From a checkpoint of a small transformer trained on Wikipedia.
Size: 12 layers, 6 heads of 32.
Architecture: biases, tied embeddings, normalized queries and keys.
Training: a variant of Adam for these matrices, 248M tokens, 2713 steps.
Each number is 500 + 40 x the weight over its row's rms, rounded and kept within 0 to 999. Layers, rows and columns count from 0. Numbers have three digits each. The size before them is the row's rms in percent of the matrix's.

# layer 2 MLP up, 960x192, rms 0.133, rows 835-907, columns 96-191
104:581461486556517541564489539555477525498440478557538473474465459485507450467452497559471519492512535521578454557547526562537466443598519550518492463480458489464564519529390551481511456529437482538565533522485467497529434464541502467473513503499539475553461539537503430538442474530531452531
095:584491488546495527563478545567524500477453448521544466460509464505533403461465509537478510478544568521562479544558535542503438502575494518508507478465463499473522465519404531453524477533429469519530548508513481502505413454555466482491486541516512466551426546557501465498461493505546458479
102:526470488473471517525459565555530520475447431544529502464545488491542458448434559510512500478510563536556459518506501540554462481575488543521516485449464495475500460539441525446516484544470501578549542531507468471480407459581489520480510503500530467517477516533511456518463453495515448453
095:588491514472501549559474560519515468487418450526537487465490444523544436479454481561454512485491549496548452513551525556485480460558513543484545488455452534446516490519417550438543459533428481538530572512523461485516458442529495519455494505514520452550465524577509459530480495513543464530
089:584484478491534521539493560553524479502457467527507495463490470546532441477435507524486489468500535514548491510578526577508485470580497558505550473453462480461555496511387553458494462512461489516552582512534478493485409440524502478481467518525537487533440537555504448541446453502520433499
096:584438482490486540569493560554512466500430477485539500457480437493526440496412511554495539444520549518545501545554537555499464482594476527492542482463482526450529486511401520453538467522450509523516562514514462534539432442530488495475461505510522464534452529546512447562448485527505451499
102:601489516504521507563500549572493497530411482522533509473457487469533421475446543531489461462554562501540462517551534575521482525564497507466518494499458499454501469514439526393471478526436504560539493540526520463520455444532522480459448487534538498530507530526507442543465479490565465518
100:556496485487500514534502537537548523480457486537574480436483461531538428453430540502494504462512570529547482528534539534518440472569528520449543482464474486476490472499446535435528488520430473536533514522504509515469428452536444506498482492506515503550441492528496484534430503487490458520
090:567497505501473538561478538554516517516427463482522500462500461532503429446426516525470516496522574529552472523547549552496464473562526566500511438463460487440508479513398524440520470550449491490527560498530500507514417441551486506462472556490495450551451521551519458509451478523547411491
091:559458502488502535564472523551519473473418460520585485459479453524538411469453539532449501474518586514555443528530541566541472450575493539464542460483447528446536487495415542439538471513432513556522559488516477481510475429523499498486489513522500472535427538586527421513437495519546456508
101:555473454517462527568482574513494509495424476556540410515507465508544435458427524535452517469515556535542465542508488549493478491561482528502533494454452489467539477531417520465537463519418489497506540495494475539493453462535531509427504532484521479551499557516493459510479466514539447547
089:568467494485463528569472534561498480528420458531544475463457418498525441395468461523470492488528558523559469532555523562525470500556517537476527499447438484466541463557431540446526468542438490523531552547484506513467460436534508546464501506498519461534457514557516463518458451527530480542
089:520471529552471598565519549613491562450458476528511527505486507528529419481507588543453460468537518500503500543627542575504516543540504484566538496509475512518466507554474550433518506509490459510561500490476555499568495478543528491422433477514459524497491518523512512516531481475558498519
103:489487514521421546544416500564543528459458478530533535491437442534492479512455505478539566470505516504561487478480569506582429433586469476459484436493500482526468530536503476485472460468498455549524507533514439471585481462520492533506490522473547561526375462502558490511504495492513474459
094:531509467505491522475499536533488522478431425536521504523488457543515444454451491535454500491519552546573437499497530547490449458551499538493550468485477497411509448534399541468523489521428488542559575508483488530496432478504493556496517504512562469538469542516508474515438485517539470500
087:544497496474518521577497521552529491463459489502522475470501467541529444457462483545480505447518539539522444548577520574523453483587484505520485470446441500448520462519401531440511451512485469536541542542517496491512392450508497539470473529486518452541461553563499464584452470518582414545
095:571485500487491511544417564589455529484460478520534497441509485510526386500441485570456507467517584538537481511538516548526501492568491538507526476506467489466494463517412535399518494554465486503536518531515415510532426500523525479450493525512542509551446507545506449550468485501531490523
090:569470475486489513546474577566492457498432435534526484483473481534517432430467489523464589498506572521565485557547529565523466445566487549508513481494499501447521488510433513429533461558444458500557569533500462491493430427538519510432465541493543473509450541538517491515446496509557465505
095:548508492525506564593510532541479475470444454510547498449496466543524432450449492531488511485485546544548471590522541557512490482562472541509506481469471492488495450553435502448513507503403492516519544536517454534555454453539516482469503511519519454582455549530479430480437439521536477520
086:571489463474481496551481531566528496457441471515528493447491480505534405486449524512470517483495535551563498545536548534519484501590493556489510489467446505424532477500412546454498459531444477526535555529506452500526441414538476517458459540538529449555467522559505451568437469504573456514
096:578497514503496560537493544548516509501443449526532490468486440534517458490445491511451512484497569507510442541519534581511455476581496548513505448484471490440547440499411533479545471512416504545546543543513468491501393430511486494412505527495518458544476561572524463551476492498551460551
091:556457488513479514529482547560557518493444445547537488483495425504535439476413494526490484506503555533518478525578519564505486479538520544519473453457450497457487472504414557461528460503397508531544542507495494467515404468517467506500489508525543495575438536571515460586439498516543461494
145:513520514477453555480492485513541488478480447581519451519461436522512475459477432551422516492529608526519440489515525481573452492531519526488507403528489562515515501521467529503484464497456441575531494504457407522500460393488460489461429553484499419515418560479486394509446538466557535482
103:559469482496450514539490540557487528451430464531529433492498445498533457439438491506457535491529551520589457558544497565529471480563515487478527456467498476487567472551419523459535466493447491511528536513514443505522421440495513569455492537481537480552468524548521453531441447492517440555
098:547500471505465562521499580541536540472485461489528466487510442515524436491426485532503513484494553506556461556570521518531506469555513523505528493462441525437565501509461558429514474548457490505533551543507461510546445464542518511449464502506534491504474535577522421562439523476541433479
086:596478472514511556591521542564476510488425479530540458475499444532526416472465531558462521450552548520558472554576533502534481471561517521479533456484477502463527466530420549431540444547434478500542592524506480520522439476529526499478490557503522490551437531519502429492453467514548477516
102:556464494516487511540468550547489478480442461541524449458480464490528439481456509551476534507527547515607466524550517562518467464570514560492525495460473497443535489544423543445513463518416498514569520507498491501491437459536525540459472507511525490517451530547504446529454454496541474539
115:469530461489530612502551465500551513529529409505471492486497464538510392417478491491523515454555494513518516481567525516571461396528439504561499426474438520483491510500524455405479520529497523487490537549559478560528473477531550528500556518514516498534428551569508502515420440445496527490
089:560492510498519514550512543549499480495459491510538500444503461501536417450433489543467518475505576536537496553555516563499473476563510535464497482443453494451508491519400530492524462556419472532549567510496484527519424445526510507451472534508536494547469553579520467510443487511535423522
101:493496512493504517572498546568492500486447467540524445478483472515563433443429519541449515460528563528534477521516504527518477497569508512464570472469452507470554468530429564437530463564449461516539505529496446522510437469542540532472475502493538479525467538538487452476420506511523444542
095:569485459485500559535490554544506498470448481535563499476484435494523433480429500551449497475498554507602471539546525587513509522563483552494564458468479502449518478544422506434514455509456486500541568507497459471510430424524525546469481549507517446538436514557503446536459500529553481519
097:566498454520485494512495511562511520504459450534569447517460451530518427414476519552456489500531554507591472558574551534534481480572535512498575448470491506429485472537414548479530469493431458493557563501486466454458457471532461550513475516510552468541464520534519465508445492521529476524
096:552504454515511530551464547545508489465418449526578461456466446510521411473448523554450531472533551507549469513536541580492496501551493551481541499460440525436524511523420533469530426531436484518525554519506491489488430449512514536499504532513509474529485556570507448556451474499557458521
107:545457486528473530528502518546496523536456451528506449461472479512522432435479497540468503467513545532554435565515506579495469476563487519514519500463469499481508514523428541460525491551432471505514568521526512493497467473536512535470495531511546456565438523596529450505465446507540462502
096:535475465501489539549520546551537511539423473522544517469476472540523431460443517548486532495507581524552499513570522556516445491625514529499493463474455473431520482526454549446502452542428515539545508521502443472506414465512538539452550518511500477547419515554488425538472461537563439516
102:535504492517497492541438544518523500466421448540544416465483476559522421436411526538479510472512563504561470535545512569486406514539493567468480507459500504469530481540425517468533504557437480519507547488501453490518435459563469517508510483503523499579475530530476484529462455506507453542
105:567475447509495530549488557570529513441434476537541470479498479508517424458454531516497549507492541522602482580551529544500452475578512515481547475455458515459521449556439503475502503508455472561567562528528464511520422446565486495474441534519520481530478535529512437494429505527527443500
094:573475485483478505544517527548530506463450437527514483485468448546514466480440486526407519502509563511535447561547504554480506512569510537492497469445435483447523489517409538449568457536402505529537502498497455488485422447519498514454462522511529472545466591558525462533445478507531442507
108:588460506490468526538501560532515501474440422513552462505517466520531416452422523503506514492492549517568486531527514558509490492595504529488555465456467503433556489528407536463526463520469467496543557533533483485522431451518490519494493542505509453564473531547504463532444444479528456535
096:480489448514507521533458478542464608483474517540556482498474472487542482504488534476500477451505537568531491522511630491601463508536439434473494492563498465461556468575504509478504477487467463548545477563446491483483462445521454526477484565389533510490465496487596454529484519486481458469
099:554475494489496536566465571563493523519440463512553504481502460517524432496402502539495514484537581499604433521580512573510472528588493521477523454483455533455495465515438513451535489544407490507487538508513454500485427448538507494430474539536510513550449538513500429560489495493542489530
098:588487518479490533552540540561474481476441452522543461503536480517538425466452481566464507482513556498568469541542530559499441501587513535510506483466480451464515495499428538478513439515462491514536529534499489507494441462526513507483516528522517461526427540564508419503449450508541500521
109:507502512506499506518464533562504574477454486553549476529510440478540474460420518535467509471505553523625455519534497553537503500558441494457510460481457440476524517518463574481524443562427519506585518514482473507530456525464500526483506493471562495521480486541525467508477486463474464524
091:585478499487478548580454549558533496474437443514537470469491468527520421450454511522512520477510550509569471557557546550516481499564511531492533452468463501484557462511405520441543450550403467533534546503509482474520444437535487548416483515488507513527449516554516462540443475503520472512
109:577474436510486522555359519596502509437515465539565460515509518538507435491513572501494573513567518466517495552507556524516495416565495475498530474532505521460500536535494489498439453475506499534555514521465482472467496493556512499455480475527452471479492494511571466545393531519516466492
120:539515470486463523532496492643466565476486470509602509487519478489502451568485535493458449468525550528526433506497516577527506430580469505497482457531467486468491504534509546535497485514461469508560561508490447511515496456474482485459451567506493508491522489534534480507511527527565468549
091:564468493513443530533503563554502514491452461551550467493499448492525438472419491522479495484534525509552431529552538589509503477560506531493539465479429539472542450537377535431551469541416503505517559508529456507494412438524502541475485538499538474509455544547536454544462513495533487516
089:602507509483497546526500544535510514487456468518535492452450439517517431462446506534475518500479552496517470550531516580502471481568506539521523475485465519469512480539419516462543469547411493510507548531545466504516438466517506507502473526527528431514491536545514438523432491506585479527
098:557488494442514510561512549579506488521404436532524447506482490516534412485432514566497519494513559514590482553537518551504449443576513543493509477461458476443490488555429518450499477508419492535533566487500463485522434448518508499475480502519509486540459526560515448525460486509514449485
102:532450478522511513558498547588504534490476459515553498486478480522526420449458487537498547475531555532544461568546541544514466488572521530459526497458480514491525439515438491456528467564433477497541565516489488511526406436530511512485492541516504474533425508568506473531462457512484404531
095:596486441528511549553502551552511499473437461537540472418474459529538405476452503514462552490537538505567474543547516557528457495583521534490507480429471513468517487520416518429517482540457486504542541523515490510523433451539496503461511510540508462546416529567534434553436500499560452490
094:568497494502518537535500548571514517500443470531554475457484443517531421482433532551506486483549537520566477578564532557506461488557498549492474462438443502493491473528410543467541496526438484520552558525502491496527447440550501501459491527526506499559430532525511427541456471503580450489
101:596464518497472530539478581567514486453436446531532473503509476484512419426448537531504492478546576536550478570515525581531462491578538521447514419483446517439534472520452515469496492525472491514533531558511435497522440468517554566417519509479504470520434521556527428532462514528524496540
092:583481506499461499540513522574535517490438480501546453464480460546516374449459539538462484513532537494529503547539525567509483496558475533508527476479450495435540488526389530433498466543463509522508561498534489472508449443552497479453494534525514474533461528576520484573472500541543441523
103:533509499481482566563479547580508516525413481564591498480486474487526439464453521532513487486525601512560456537589527538540458469579481547494476474501431495468496529508421521441505464550448485513522560515500499453540428473538504498462479538499504514526446524576512470538491527493554452506
090:551493500497446534574456575543532506491451461520533498512531451523529418496425509532473476481506564505563470553562519554514485466564476533521508472499447499448558446511422539443516464550411480553549554497514487464524419478525487474451479515497536502549443547563498433572450494507532454501
101:575435458487498484567500507537465476467420478507548468501478427522526456453470534507447537463489549523566484530570511568482454485600488521528511501517502493473536463525462532484558468524423489508545539508510467466491418455499476546494471563497536454586469545536491502543466442501513419556
090:554503478528457531565494551561545501482453446525561471481492462507529428466436519506475516488508565495560469512536513575498466476553517514496516460466490491427502478527442525444498490558449470525555525560538504493504415432537467525447485546534538498509456560546507476519446444529534444514
086:586485483481513522554513548552505481482442459554517461487486451536549450466436490537473496484505522508530461550554520565499469476583503549505531487442459509443536444521437530430540434545448478526532556528508461508529427461512518521483479489517533460548479534558520424562431477514554468542
125:561529444502436549518404506625421506462470459554537513471465529491519474475521516540443558483559564491532464563493492501536488513567490493500482442499467545417487452541495524476506540481474465554505492514519524504459488456565444531481422452515525455525488472436529499491467509508511467556
096:579487517507473527522516556530507495484444446548554486471476470530513425490454476545484481484512549523568482555533527561514454478563496571505513459466458511490504493518425549462547476506434485517519534499530467475498430455508525491490490503516513459534453520584506461543453503525556462529
142:505490473522570493500486503511553578460449491565564479462520434451522509500456519533462556485554558527590493486551502490485496527568494562532466458513524522508500540482508536507487466522436528481578519453488540503503500521496451492516414502474530487550487525495477477573476480456474449551
097:578507490508456539582496542539513526462455437523540468501518472505520442486394552529495561483516557543549449509510504543490477502572521518501491489454507484471487480499440520448552493519448471519559541501531448482500417483521449509495464507486554466571470527521493481521418428510498460572
090:553508479492498540570509528541519484471421443529520441455509493516549434442453467542483540496524531526514485529514519580521480459586512543537515488483488526462481469525405558444523486507454472554517535548493488497501431440558487538483479501507517475525441550542499452512444473524535485540
101:563524495479517541558474557558498487516471465517535530422467468527524444450445537537499471436543544509558471531551514533501469448575469557539538455525473498474509487523430534451503453567408548543548555509521481527519446450490522484463494514503539497522435503511506452521446501491537448499
092:544477492508471526527521537567554504470433464556538441444504438515541397476456534556510498498506555497584453563550530573480471494575505542486555473477448497472506487514442539442522495531453495553559532527535471469484454454497495527483491531498503486544426526557533439487460460493569451509
094:552513476442507598566491553511531532472445456491539464477495425530538459474434493534495475475525575505578486540532504518528499507568516541501486446469432507453537476505427524440513462557430513530528586516520496525515425438522479503458498507497509459547456549541500477539445515475558436495
097:553448476494485538538474545562482496508442461551519513470513457494522421470439483522509575504515584515552488541539506525535502477569520524499513486484462487459494458548428498477500478513454454539563545540527449499480413472524529506465461541505548498514443522516508465545478461485521403526
106:580469479523478500552486524564514479475457497511520470488457444503529441460436524547478520457529538513557477489524507528468484487562494539466546506455453497456511468531424527457544505564456470482547552495534457510488459469518561524494489554534565462562431555573507433510448423514541475533
096:506501507470503521510407498595446540435471503569616500503481479506497494502487520475525590504529530515522414530512594547540459477598490463521484503497478472484519399541489580470573479482486437529564486540467514514580498480481414523505491565481514478497448471479587460528505454503494481486
104:543487500463447447531311482580492481505446489572550506447511488499502483489505528533434591513527531515553485464532572470548507503570505504502519479534493502478501424521487523447491472492525433536584541543544471433502482446507428517508441490475466468568434497514572421525478495476512415443
089:554480484493476544532488550558475543454438433469546453489503476551529470501464542573478493462522564539569441565554568550498483482587506487530514444492451473452516484526384534485540445537428504528550508521487467520517432458527472480468452511495554479541465514511546461526439509451502434525
098:564492488516467567564488537543464511475431447499558509480473468493537425484449531532467523508524592515557471528509495562489490472550514515501511436456444482455515468518429540432516452553467479504566549533469516502532418419533495484436485528511503491529460547566512434521466461535522437542
# layer 2 MLP down (transposed), 960x192, rms 0.0736, rows 835-906, columns 96-191
094:447509470549523592519442441559485560488462439567516476476491522484501422479465559523504504539452537506555468572445568562531484467503433428456559536509515492485467479516502512540630562479527481575571500504511463515550466421482479456535480509445421546454455481503549474488458526467455423535
064:497457514429485546493450514496502459549533510468486444461461529577571497520487551555443509440464550524488511541487509558458507547476433538448545503471512635579516531465541492492497530413550490526489550486409544496470514473479512476489525540475485426511543581562518549452482552492545434430
108:532508533475396507563508526405468480526513469536512518510484493473549468477426461507444544453552554555546568525459538462496510442489474491498553524512521451492519466485553477539489485536469456467489437555488433478487482478445513569501489508542582496481514447512496495590464515510516446471
066:519463522511503578509426463467509554570564461484514482506481555475451439509527522530473543468468466551504484555510488525437538476563495461563503442469439590543462589509517499512506452479535503530515551459522541567493498500550522554495544527466490477416571522562493387468482464474519470589
065:500476478517550427543514567510531432523479500472465457448506478533559455454498527484457544490472456482461586492525534529479469508602436571476532524465458481528550535462494533466504517542516465504503593549555509498493479385535550509513546543464457491546477560490528454530456480455507593486
087:521450451542511532572488541513442501529457494544508437448477434429577517514519457496440501479543462531518447515578490488483524492534490458533556471507452490530474492494395566418558522580544468519471550510570556490517436514553551494465547444455514484478474598568518480507436463486486508540
091:522470536479530432398432467542434589561496470505566518556531529552504475532499462416463461465487433543482496528506544494516501500496489500560565481492508465533512469512512546533508518472528511435466546516477435507549540478552489564493459448471479471512526502537539504521509578497474467583
092:574560523502441537503468587475519485483532452449546482480489522599509468471502451523499446459473548534452473472512518508432500447505498564421482542448529546480460471488501484490500496543388495538585474494471517456437475509521496502527570526516420484543478483450464465503535509491536515535
079:538518434482473574573515488514521479574534528493479531486430489525513467524486466534419571571518544522504535519472472494480503511473480523454537438472590506433549539497473470509587450551456509512520478512439501439463500485526560559492534560471457503546456582521473408552433572531516457465
080:515559462446495535509450555549589466509507569514588517466492476528532537538525555521486536493468491540471459450495514446509558546380536533450546472505521497512472520509489495489579501495479444506493499478443523455519438503503519568458498489421483534526484520540486533512569485527542531484
098:431498489483516474518508553495443525459452510472503528545484488477527458547458578453451571465466493515546493485443518537472496511507421452512522597467518515476519466518546509469520553477490524487528583500503445506625531438523452502473535472456452520497492481534449484626511510526538411528
088:531508530548479547496468547496513524575552497443597515521429475513529511472441468511458500493417477482508541483557541485449541484502517561554560460508459504500572554516471486520549473549423462404435489463535503481482455443476580542479475567440501528518506524525516477541490495519560510498
105:462534503538504477537516483545496523481478569518541459549494545507507426451500497494487471545529498520553500491407508575494455496526502505532444428465448494532534486518526562440454534547494500507468505472468491479441481457404476476490533523401464506472488497486508439514515479442478476514
109:448488509501536514457506478477492549531492441501528481504496512458465480499506477572460489498513489442456582516495482466464417489501450474503563523553525480502464491515512485442559486541553482437498530513548536533484756578513470509482464463503422465501532515460547544517566453482480443475
100:458586477483452491524502474473466495526546487529541485457447470511585474480567598505533504498478513598497503494507510481502474499506459496447582536491480536439517489478538436506514455556542432515513435524520480591529431463522526538551486461483579482441538554551491489501487466435460442439
071:437543547520480543459515548494555520544525408513488465446560465443433509515488462546498492483515589447494456456413520469455581482546519491511542476523478511477533534548478459412519535481558551455518447490540454504483465428547543503497555449459517438503581451552514525522547468471496525640
092:507475511519435552522450476506615510515530476458528536528454483374495481510469545452450458467413555495515519477534512485526437503512490483504499477476490492576506524483521515526519524472505512514463536520509535517461454420517506502419471558533408430524388576557493510473506443519574497537
084:569410517544573575517526532427569505554542568536571451474396452473497430480456462499547527489522478521536442507548506572508463459487516539507501485503501573528457498455463509477506491547564418523434550488487538515476452513526526515522535504497504494470527524525456433504521591501526446493
091:526514520416465527476486492449507483546535541584538488477456448508609540443487501487447430413510484572474492523525464476508469460553496566494510413491474546507507556450508489495518572464483474502514505487466463520508513475472474525497488510504472426531493517591513552470487448545460503435
076:496463495549501488465444432494589448538483504469496554491394485465522461515487513501412424486466522570529517503541493483520502522538488536421564480478486476500544560460495529464520458595485441518538538490449471537500499465545593493423549551518498503573445566526483504538473469415537498493
088:512469509499473520489510445469443481486584526466520498501410465452528447520484471456484482462518547539503495464472494504502513471490487558461536557538520525482536510452513491532559482545479494438515508464573488455453538496525463450530479611512501524478547497590483474501490480503475500422
094:521495463456539507543453605481475478520530442520577495521501476528604400497490532493516512477480552561505511582566513519478427423539524540481465459459489445465516525512415557515548445517490447528474572513504543425504491467540552522490534564499504446515449539581490467545515568499495549503
174:551464531591515584466452489470578496529557511536503539447476492411511543463526436574493429518488526484512474554465489400502444492526512475529440520590566541496460450476468532514478492457486492496484542498476445518465478445489517480504379522520559524450440487493475543487496517549507557425
102:490523469530469406561470486486509522449455462597550453522465519445519512574443522451526572479444451545542518457513565453485497554507512498505475468538524594506527480555477544495508457577461456470500491477474498484527453453435527590409473518425529508518446481480517461606494452532537521443
080:565522464513456515461539444529494494520521528512457470457507469497524486494427530483491459504545410515584501549482502463544494484466500477453472428490528489521528557480458530510455453526453453476498456485567497496513446560474466558502469511526517442589512533515500477521507491539481528495
072:518473533503449493562471469482505512528423490497562479411438412540513454593463516453448548464469472586502496484483498476481495478457452563456527504432490502519486443469531526443530501508391473462511568466482490478543508509521528534510512539507462530506527502584468467558467514458569494497
084:519432490440438506497479438528441513541458467479550499443469516477503422553477481542454508471434495563534497514529544592508443502453496525542557464518450476475516493501478476547504503559515488513511530522467524468475489461586399477474491536528505490537503477529514487528498450552562467529
140:505534456496610498529562526425542482495449436491430518555527528552472465475575529515484482446580434532453510471504488473516500514531487507584489463523469497504522520488644494485475474437491502520392504527526454556513495470464555536485615544441509489559411502531527449465439530482571483459
077:511516485508478577491463529533479529519509424511502420405505484476536454522397523571490543487435482503538500522440496536530476430537460508485584441501547479499437521503494521497538485508495445533512556510537515521485402489577501496437479531458492372489482470537537457423456495470484425505
094:551473504459493491421484478515489502541508480511489491521492467497492506525467449587531482431467515507474522473558522515481569489496521497624492408493459511488545486494486497502557434547561516439551562535493491567487508471572541564461470521523500459486497525531527495548493482450578537510
083:456500473565441543527488485482522464546457454542513506467512445551459409512488471512473507487444536546543464475544523479505493424513474461556534460583532486428529516504406529508481413511536427508562420547523479592400448500430508455519524453442528405532471543535475453536493545493486507462
083:556494555539405482446465511507518529518553418475543484462396491460514490498500542528490492470481533488517466530465528612500471471536517523504543548523393477498429509495532525481481497554476483539481498454516494560433524458592510563494441573481511542493513504514566488502527520567528453505
074:550409465451512491500465569487539503535465471549538539499412446509533493535533502540462571471485482525491516480550459548477462498556439564480507468458436550525471512450377485487551462467488517493504488429573536465491455488488521502534567515535516582539490547518467502546529433509472459505
083:476577546497476451488501570464523494547455495491525497514453458520472586424488495466569455476465480495441509457551556481436528429515562516542503516478487547495499539484487514446470539491411500500505564492516490551540467496543491560504546474513504447486539576555484451516570431490540502516
084:513526526522433515500413580533506582524497503493587483529432489547528455488488570593462512485480482539465495530520493583522506548485478529460531483464482493486593464482478547472501485502436465483492449543469487513532442509516475538414407467462550468446531494540514443508510447548514495601
117:498503475414417521529502502498463543545461476551514529561477487530530469440506520499462523499509458591541501560454507567523477456561512547552545526430443503467563472486503544529559448462401459486525562503518516509498506499497458536511432540507545447525528528576530437513396524461514500498
100:497503526538429547545413497487494487470452506489518497437545467479502474530434490500448555468451483548475551568554536484498583467537491488456547492477428515530492412504468569447522481595487441554498472540498489546482463459574518457433488539527500539462375469555520383456489506519546495529
069:491493473570470531472527491523500459515491527439468472489461467590537502523572527528450577505442476518464503445565512507515517490485484445520568518453524534515438583473561528499531552461571461482483492533458576506501473463520566465489491444522509522508567562549479517499570470482453519469
105:491391436528492478474548470512456503497460517526521497480469422481492521504515429423440405480519510573530501485595497407449552514522492477536507408548518517511503484524506483515491492535472501440515444511376499497430490488510557547520536527507534538534474578491535445554490454434489494495
115:514497537530492516428502517551543472476502443453463524492516503524333491506482466518475528574512488417476495519485446491480527539487517491524503495466503493516482477572478515462528505482499532513541513513524484501547571540507538529473500463538461489505536499504463539485517488497533522545
078:463519522455497528553582497546520492580491538506452557495484564522460479462511428496508577496454564479576479459520473549475526489532445489517424435511414482526495488522465497529513503523487517503485522555516518538441461495551467438528502561548438475566470511501507452565486519481493492436
069:500473442499522538467492528406508514456560529453531434473524486537457501540453484498534443530480444506579554516461490526508550502474543504450534574485627527474500566514545498522527509492516451514485443516489466503512480501475510503471518485509517557477593537484459528496501515568533461453
147:567492449502444499492482458509476506560522484488571477499499505435449495527465521512494539542491561452492488516562506491487485493497586476477574422548445525488536510496506467540553508445588590507457463567524521494529472372558527512426460550497523481504469500555517502498465542498527549534
077:544535490522496490477497531486498515558481585462513482445475435523568472523484579519512476417485490480465530492518533519492523457542498562499538509462508473488493493442515504433499469561433439490517560493455479486511490492564523559437485511462478497503512523472502466492557529540544489459
117:478525473485514577464544513467551558425539553523491499504559420539422513512530530473422555434505554479468543557547492449487462547523501549512435483552472497431433500551500495559554460507461438458512534512470469469538628465520493455486478496551492567441489550473493472615494503546526570464
142:516542494535463492483544531577469489394503502449470468477483535522444538473473490503474496517530548505485443498477499530501483525453487514497398472505477500537441549486508475575480531401467464477429526499507487515477477447518549514539544522420487507393563496506472538541471509582495514495
066:559515527479489494443462514498523514545505485485517491455440507515501523558484484556441559397524510554481460466433506486446543600473463555473457536501503528526490504534448505524507529534493468535527533517504550450528515473548510580505506529516487474554499555568514492532447569422472485554
087:455424565500542473466506483570534510533479462495483539469419448564501438490504514478478456529536544483518526563536450484492510478549481550586522468453465471474505531476447533442493526508485519454519493527546460519460528518539510476577486508521535445484532504587501459466456454384488515508
078:609545560503471494497502503466465536507497487483527479445459530513485470524460519521457557522486539476450554556453502537477432538523565526574509495458455543480599486436519459448494426518472502482525525479505573468518454478525495489464433465502468482518444467523510395576464563560546438602
091:564493494486501403499527494477493525526480474506531517455470493577494549520502393461513509473515452510471569460452506505517519495410561479462543439470524590580488487447450500549528502538502501504461539514548472469484503555464583586538604458544452525568405459522533463461541497484555557526
065:526521550515493496460496545462419478517533591548542551533453499501504520458567469510462471460536465507476582575478475424444509570494520505437571493494548495494542541490487526474529447599462589477465516485539453504453479483479509477512490485509438470512522460527501476590512536478458517514
064:557504544468550504544525508487550477506439480469508515489453538531513470483431441487517571469516565489489511553562482532503502530550450542479551496469495534547496573467550543460489489493496466502492589447511545446453439456521527476519547476504447491516479501580534434506507544425549383469
093:482531551507466486460549495503518430494509429412500530456434507482562464445497546463496478543538481527437495548565509509492461519470498564587408392406551467458507476519529514531534560512535497467476487495563582559476366514527449492520510454537526468471485466480515549473542528504525506480
079:506522617511441477475462389546562430490475498456537531468431501521516477463453534531400463489499556547494481513464509476513491547573468473552520486521528546490511474536504565452522464524460496536554490506445504507467561463535489548502500510445420488481482548509596523513476488554514517447
095:548449466502508514513455526499490459458518556584530437521519512459532447467427506502535556493487440453455464553491555530489566487547501534514573446563513561505551448527472396395506617541556560486554446523476479489430523555445457528505454513495511540519467564516557509463494519552401436469
092:611461498456448569604552558497489491520506520527517502481514524521590478499507573504508545525521529534561517505534550499482534480490513542383460524494406533470491482481519534526519489488473488456567461515410515496488463454566514537492520507527500443495523520564500444522466504509506472482
104:504488507541456491507549536561538455432515513471542508435498525422537441437444481461414527495480511572465492520492505533495506451480548537485443607507492478515518501502501462576486478490459426453546498505552562525425446496511406525479422483560518504509523472569501522569451420483504509470
073:443500508398548484461428484525490501578464500467484527520506423571480473481604583501496462526507471564499553485501465528514462486472537512546486454520541430472519495506510530586461521454508452533497507527466513505527486550458508518490548529424489511500568524507451510549464489528511545492
065:449492508519537499464493551556566412549517439517493462470425494499432487454435523510545523513543507528483548536490470477444561437505510482510490443483495532564454514478517538507582467582488411454475429510464557504533468515529541584471540497482505499501546561522565451579473492516497474512
122:450488471611425494499534497476488554506500469527452511484523474533433509538515522500448485487563484496477464524513493535549409537545467504418465520565497452540507501571552497564514448483479460527507461500578454430516554499504519443434508495443475563505484534506477472541449485495462540499
083:592500469537478463469440564522538485571408478506530489498476496513505444533556556557471507487520478499492499526537538487508474587508496509505548473516442526459494516471517495477469462496510520490544565490496561502611462462527625547474510499547506517536495501490521487504555436497537519578
181:434501492548539474489481541448561540482498468455504402475508519492522491526494478524459499531484446511445423504521494504503508554473416503493552476536545514517474536512530439531471432530566538465488531499543426477450437494500517424528387497514546481493447512509502512491510462438438495417
102:462467453437525556444480447524474499487483526474429484483458527462535529528555512496538490466490422528473517473533527503478559549518515512457404468488575495480587465518482518457545532505516515466511450534431504536491473495454462517565462554467507534448408503459514540447540508511483470500
080:548544567465476479477413530497544488544414509482473453457455506564523506502431512445465520488495470426481474548475460626535551502533513602596519476495530482521562515476505436485434470529491445511513552515446477541466515454412495511525476530514452501500480532557508480531430450507490489514
094:583502544509395521517386503557562460516495560534501534562558515463483480484513498510535500496543526548510474545454520446480510450481456517562465438532506531525550528488510509450521472505462466541473566519545608519455544490566477479477526509485518490439548476410520492499474574476558450456
084:563487547504509495464484506491572460570507466500571513477600495519506506489485441518485563533423467456452486468543455529442502451546504495532572499522463490522506569491566546496472500570490479496476503545466513489477545474544573600548490498459506567454515465573547518528461541475520484468
117:535461493591418520569584515500484493508508503568443540433481492610504369472424478435495517436518530557541437510471465498557511507484522510547526516537431543483465521466528482509541527540422424496468504454488447498462482478455508465471498525491549455534516496540467531553479538500536498508
108:532518513455420452501489447544542506516426451511520507483461511508561454510395400503474474439510553561483435512584497505498442468509552523450540465493421559470462458478424501497591475515407511473504541511528460567423504472478479560522449531564505529592409515521492443544463448590506511529
093:539477478521465531484505517530555448523505425444476505438541534489541417396437512546449491477450496470509532487460525600466488498481471574512528530490444536481551524467492480527522429522462489512460477510511545489435447472576535528515462561505466515513522506580523511454473466443580512484
100:539449479519546473512491532487463547471495524495475536471525516515442497512557598463466551546535482484470504534467505530493478549531501537499476441452510489546483479500566498472484480538500481499537461463485472458553751497479478466495548448451529478440570548575448462472485505515545455525
108:521449442525518424456595449474491592495510473515480500455494477491408508535542527446498499459498488474441481528476485489505474501555416505487462530485484492548462530585589530459526469474501447507447573513503479512515685483512487503456481508486490461520538516505512468484520508465474492479
098:444481540466458512492582483557501439491569533473522479491511436438550494471502435415493521531599521531481560554535517509464483476518452524460468458507495494497477469482546481569524522486504458490523535566553524406526508518461488519505510551505460503492566483535522420444490555525546540467